Weights of a small GPT-style language model, trained from scratch on English Wikipedia.
Architecture: LayerNorm before each block, learned positions, no biases in attention or MLP, untied embeddings.
Each number is 50 + 15 x the weight over its row's rms, rounded and kept within 0 to 99. Layers, rows and columns count from 0. The size before them is the row's rms in percent of the matrix's.

# layer 6 MLP down (transposed), 1920x320, rms 0.0481, rows 1643-1652, columns 0-159
095:55 46 23 47 17 60 36 18 53 46 41 64 59 22 49 56 48 44 45 34 39 50 25 50 76 31 53 51 25 49 23 45 61 76 41 39 44 28 16 36 62 58 59 57 73 36 42 54 60 60 49 56 72 69 55 62 36 53 61 49 22 27 58 57 50 78 24 35 37 46 87 44 66 58 49 36 32 25 45 37 61 67 45 48 49 69 53 62 08 47 81 41 75 53 35 55 69 38 43 64 29 46 44 76 38 65 63 38 49 64 62 47 72 36 46 45 47 53 35 25 46 38 41 33 52 40 37 31 69 24 51 55 48 42 43 70 51 70 32 46 29 45 48 55 41 60 51 40 28 57 48 77 40 63 74 61 58 56 76 63
075:89 33 71 68 09 06 18 48 44 54 34 59 36 43 38 35 28 34 45 58 41 40 46 58 54 43 53 38 39 42 62 60 60 55 57 39 35 57 58 61 66 35 27 63 48 39 54 61 39 55 55 63 51 48 43 96 38 60 22 38 49 54 85 41 38 67 44 49 63 51 36 32 71 77 58 52 43 17 40 61 61 54 65 90 45 39 72 66 58 43 54 62 49 83 48 29 54 49 31 13 61 31 33 24 48 51 43 33 51 60 71 75 52 54 21 42 31 48 59 51 53 82 49 45 60 50 62 72 26 31 44 41 60 37 54 61 55 47 62 31 56 34 26 79 66 36 31 37 69 40 43 54 70 38 40 34 19 85 39 43
095:36 90 34 55 42 60 56 66 37 49 42 43 25 34 37 59 49 61 55 60 37 47 60 64 43 21 59 52 36 66 64 43 34 56 68 55 80 41 33 45 49 39 49 70 46 51 28 48 60 69 51 60 46 59 40 33 69 74 55 44 15 36 67 40 76 49 52 56 45 15 58 49 57 53 67 62 67 49 50 58 57 65 66 48 53 52 52 51 17 34 63 31 46 45 69 40 47 39 53 77 38 43 39 75 23 60 54 68 56 40 06 50 85 78 37 35 76 44 64 71 56 48 29 54 54 42 20 54 45 40 34 64 41 43 78 44 39 50 50 47 45 56 58 54 37 47 39 71 23 57 68 64 63 77 43 53 56 49 73 47
101:26 50 56 38 49 33 34 22 53 56 67 51 32 44 71 60 72 37 03 30 52 17 66 68 47 53 52 55 72 42 34 70 36 31 48 59 50 48 41 42 57 24 61 43 56 39 75 58 83 27 63 54 71 50 37 42 75 81 68 68 56 38 69 68 52 32 66 42 44 58 71 44 57 91 44 54 37 47 34 35 52 49 46 55 58 74 49 54 66 41 37 72 49 55 21 68 38 39 45 57 32 46 21 65 46 45 54 47 52 60 62 46 51 49 56 58 82 66 30 29 54 43 69 64 32 18 43 66 23 45 42 59 55 56 35 39 66 42 72 61 32 56 40 52 42 60 58 66 59 39 40 46 54 13 41 51 61 46 45 51
076:32 67 50 49 49 22 64 31 55 51 27 45 60 42 33 62 72 59 81 60 14 67 63 66 44 56 50 59 48 47 60 54 66 57 67 57 60 57 19 50 39 48 42 40 32 59 46 62 66 51 50 40 86 69 59 70 41 54 36 40 73 38 63 61 41 32 47 40 62 74 62 36 41 88 43 45 65 52 54 31 42 69 43 42 39 48 56 61 75 60 50 50 59 51 62 75 51 39 43 51 41 60 63 40 59 57 52 44 16 43 64 57 38 49 64 48 56 13 56 19 36 47 64 53 61 29 65 52 73 48 08 70 46 66 62 62 30 37 66 76 41 58 32 75 47 42 47 41 65 79 64 54 30 26 73 64 35 64 56 42
102:38 53 62 42 61 78 35 49 38 71 72 43 55 49 55 51 54 37 33 78 76 49 31 70 21 55 53 66 56 55 80 57 86 52 51 66 26 74 57 41 59 39 54 45 44 33 59 30 61 19 56 29 60 51 32 22 45 72 54 52 54 56 52 47 74 22 38 52 68 44 54 37 34 46 51 68 44 46 19 38 22 31 49 59 45 30 84 26 45 32 63 56 68 31 53 55 33 70 72 43 69 43 54 34 73 59 64 46 67 50 33 68 70 43 60 49 87 69 48 80 34 68 27 38 66 43 47 48 52 46 51 51 43 16 48 20 51 37 65 53 49 61 28 60 37 70 54 62 31 31 56 42 66 54 48 64 61 71 42 64
092:55 44 43 65 68 88 56 00 56 59 58 61 62 57 47 76 44 09 66 48 39 34 38 37 40 32 66 56 39 43 49 56 34 32 53 54 51 67 26 40 63 51 39 43 39 45 53 72 56 58 67 46 12 32 41 72 62 45 51 60 52 41 48 60 43 31 23 29 58 61 63 66 44 46 36 65 45 43 53 52 42 57 47 37 48 51 47 86 32 55 56 52 23 42 50 51 43 08 46 37 75 36 26 75 32 21 52 30 56 72 40 54 38 26 62 58 68 52 66 53 70 48 34 67 59 68 36 54 47 51 25 58 28 54 59 43 35 55 50 39 42 45 62 48 53 69 92 68 60 30 49 51 41 35 77 28 57 48 41 59
096:62 34 45 54 52 46 56 42 51 46 59 64 66 68 40 31 14 58 45 51 21 31 37 50 56 68 30 62 51 52 33 42 77 68 30 56 67 19 56 54 38 58 36 77 76 52 69 50 65 49 79 62 61 68 41 30 41 54 36 44 58 53 42 49 50 64 54 70 55 44 38 39 49 66 40 45 49 67 47 47 59 18 78 53 40 28 23 36 44 63 27 55 26 26 79 38 64 64 48 51 41 62 81 60 66 65 51 47 76 61 60 58 51 30 46 39 15 27 41 69 34 61 45 39 71 45 33 42 26 61 81 60 53 61 24 36 33 56 32 42 50 47 35 74 35 46 47 05 40 89 56 49 42 44 48 41 48 37 26 40
104:54 54 36 64 55 72 84 44 22 62 30 64 52 68 26 48 76 19 60 26 50 48 57 47 50 43 37 39 31 49 33 43 15 33 39 60 59 64 65 57 59 29 66 45 45 66 39 43 64 63 51 20 72 48 73 35 57 37 25 22 42 61 77 45 82 54 38 59 60 35 43 62 53 65 44 31 52 54 39 47 34 51 46 34 66 63 54 89 53 55 58 62 42 41 85 50 71 49 52 37 54 50 22 51 48 60 44 57 60 45 31 35 41 48 47 39 39 48 24 46 59 59 37 25 59 77 30 56 42 68 51 38 61 44 42 65 30 49 44 51 49 37 80 61 52 37 79 35 37 74 58 62 27 60 43 53 34 45 68 44
111:71 66 51 56 46 72 51 45 67 45 55 35 49 62 58 55 54 40 44 47 45 56 48 72 41 41 54 77 46 35 28 62 31 89 28 50 35 46 38 69 50 48 70 35 38 26 73 59 47 61 62 54 75 57 51 58 33 42 28 70 75 47 58 76 38 73 12 36 25 72 71 55 44 59 40 47 44 32 42 56 26 44 28 69 71 47 56 33 34 47 16 53 47 52 65 47 55 52 43 48 75 53 60 48 32 74 60 40 47 59 62 64 53 57 76 51 46 43 51 73 44 49 48 55 68 47 11 55 80 59 49 72 29 55 44 69 54 31 50 79 62 61 65 44 44 47 62 74 54 32 42 30 38 36 54 36 63 44 72 47
# layer 6 MLP up, 1920x320, rms 0.114, rows 1644-1653, columns 0-159
074:52 49 15 62 76 72 58 65 55 42 62 39 38 39 42 56 55 39 43 64 35 48 34 66 56 66 53 53 48 67 40 33 48 67 49 37 47 52 71 66 47 32 40 51 49 52 28 56 91 74 38 38 61 37 50 36 52 48 60 51 47 50 47 47 70 59 55 45 80 53 78 39 78 39 65 44 71 57 28 53 60 65 42 34 53 58 63 15 81 41 28 71 58 52 57 79 59 44 64 47 62 40 43 56 38 49 36 50 40 59 47 73 59 37 13 31 71 56 43 36 44 55 31 33 57 58 45 66 74 56 58 44 52 37 50 52 49 58 73 36 21 50 36 70 57 58 52 43 23 33 59 53 39 70 64 31 61 61 47 48
101:68 51 76 64 49 36 27 40 18 62 34 63 23 57 47 63 73 55 55 61 58 26 71 16 64 77 67 70 58 62 59 69 39 52 28 53 82 79 48 43 57 40 32 18 65 22 63 37 42 56 25 65 44 25 52 45 64 71 31 70 41 69 27 36 29 45 70 04 60 42 47 42 50 25 29 53 80 35 70 36 59 50 68 36 38 71 53 45 54 59 71 59 59 48 44 55 20 27 39 66 59 55 18 48 55 53 82 64 29 41 46 69 42 52 42 66 31 48 47 37 30 44 46 50 35 33 51 45 55 54 52 38 75 34 63 22 49 68 63 31 71 50 46 47 59 24 55 61 57 53 47 67 46 66 36 49 61 43 72 51
098:51 76 17 43 52 57 57 40 57 23 41 56 49 41 63 29 56 62 72 30 57 46 26 70 40 45 60 41 24 56 54 73 54 53 28 57 66 66 83 40 43 84 61 48 44 41 85 65 53 62 32 71 64 60 49 62 71 38 52 56 46 65 27 81 50 59 40 66 67 53 55 25 57 46 52 60 44 62 28 72 44 58 41 30 61 52 67 56 27 18 35 59 50 50 57 49 53 37 49 36 28 74 50 51 67 25 64 62 49 67 52 51 27 38 34 42 33 41 50 33 50 37 66 67 36 34 33 57 43 21 66 54 49 47 60 54 45 47 31 50 53 49 44 46 77 53 42 34 39 49 39 43 46 77 38 15 56 42 67 45
076:77 51 43 54 48 50 64 55 53 48 65 29 64 69 66 88 45 62 43 51 53 29 41 52 33 47 25 28 20 63 62 51 75 73 55 71 25 34 38 38 38 47 49 69 48 52 39 69 79 45 45 47 49 30 54 49 63 34 41 56 36 39 52 41 39 58 41 39 68 45 54 58 89 87 63 54 81 49 54 59 53 49 52 32 23 64 48 55 63 29 28 73 44 69 21 64 35 28 54 51 42 51 49 51 62 53 47 36 52 36 42 42 52 37 43 56 55 23 63 47 39 65 62 56 84 59 57 49 50 66 47 63 42 60 68 37 41 37 52 65 30 38 36 45 37 37 59 56 49 57 33 44 48 60 73 33 61 53 46 23
113:18 46 48 55 35 68 49 53 58 26 46 43 30 16 72 27 40 57 47 49 41 49 45 71 69 54 25 39 74 55 17 30 42 24 42 66 54 50 45 55 36 54 77 06 47 41 05 32 45 59 67 46 42 42 37 52 56 66 42 33 61 60 32 59 40 42 68 40 33 52 46 52 41 22 88 45 49 89 77 60 55 46 42 34 39 77 63 68 43 27 32 66 47 44 51 62 33 24 42 66 56 33 25 41 69 49 38 53 31 33 53 59 43 33 14 35 59 57 49 38 48 56 61 64 36 54 51 58 53 63 65 73 42 33 63 39 63 39 32 72 65 56 59 31 55 54 54 50 71 39 61 69 43 52 41 63 44 24 49 50
099:50 40 53 53 37 44 47 50 56 40 37 54 38 57 57 32 74 70 50 29 76 58 62 46 53 42 44 50 58 49 39 40 51 69 82 54 46 22 58 58 48 82 44 28 58 42 49 78 34 54 43 37 74 46 63 33 34 46 36 62 64 49 54 53 57 98 55 58 49 36 33 60 41 32 37 85 45 33 56 32 48 62 44 39 40 50 24 56 51 52 48 58 56 43 46 66 75 49 67 54 32 75 44 65 30 61 48 50 55 40 50 49 60 39 32 83 28 42 58 56 46 38 61 35 57 30 57 44 23 63 59 44 13 73 38 25 62 58 38 51 57 35 62 76 77 38 41 50 36 50 35 80 28 63 21 71 45 43 44 51
112:55 30 60 46 36 40 41 24 65 63 59 39 27 32 63 43 56 39 27 35 53 23 63 35 46 39 63 58 63 65 50 60 69 45 47 49 34 54 41 55 85 41 75 48 53 54 50 53 52 22 45 52 66 55 49 38 34 30 62 35 41 38 34 44 52 71 53 54 38 84 42 61 48 40 67 40 47 42 21 40 61 15 45 70 60 63 34 54 69 48 31 44 46 52 44 18 48 58 65 48 26 66 32 59 43 56 68 52 30 61 44 50 71 64 62 93 43 47 60 19 48 70 40 45 53 56 49 30 34 49 48 25 41 33 52 10 53 63 30 61 79 75 35 40 80 42 35 07 51 38 66 71 46 42 51 35 73 89 66 44
110:61 65 63 64 61 59 42 38 30 51 67 63 42 61 38 30 50 40 42 69 26 49 30 54 60 30 58 37 41 23 37 56 57 49 34 44 73 45 27 67 73 65 35 42 37 42 47 53 48 58 66 24 47 70 28 52 48 48 79 70 31 57 49 71 46 54 92 55 33 62 44 49 53 63 52 41 65 51 59 29 59 50 43 18 59 45 61 50 64 19 39 50 15 52 66 26 33 17 56 44 64 41 46 56 53 55 57 67 62 50 83 67 53 67 24 61 65 50 59 43 42 29 35 51 46 52 53 59 33 44 56 61 44 44 52 74 50 34 68 70 52 38 27 40 47 60 82 60 54 47 48 61 30 52 39 51 10 59 31 61
116:46 45 76 61 63 48 62 23 53 74 35 73 69 70 31 48 47 54 44 37 23 38 67 45 53 75 49 50 52 45 69 64 49 48 34 58 52 61 49 76 51 35 68 37 36 25 65 39 29 62 31 28 72 41 79 55 34 40 42 43 47 51 61 20 82 60 23 31 70 39 61 32 24 53 50 41 13 47 55 53 25 36 51 71 49 58 51 67 68 46 54 58 48 45 61 31 61 27 46 50 49 63 68 43 30 35 28 50 43 38 48 49 40 60 47 14 59 52 33 63 54 34 39 47 48 54 49 60 68 64 42 35 47 41 63 54 44 40 17 40 47 62 34 34 45 60 56 51 09 40 18 43 37 20 49 46 39 38 59 76
095:35 62 40 50 50 31 29 30 57 61 38 48 66 54 52 44 42 70 61 64 55 57 47 44 52 40 42 36 52 36 52 25 17 80 43 66 37 60 45 52 29 40 54 56 42 56 56 66 62 22 45 86 48 44 65 51 37 69 51 37 41 62 46 44 35 58 44 63 65 33 63 49 36 41 62 49 83 45 41 57 54 25 54 58 39 78 64 49 44 55 42 37 65 51 48 34 51 55 26 58 49 43 40 69 20 53 54 45 57 33 53 45 16 70 58 43 37 55 58 51 61 60 42 58 51 38 51 47 45 46 62 57 82 45 55 55 38 51 31 55 45 36 44 51 65 55 13 59 42 64 54 40 66 25 53 81 82 84 59 45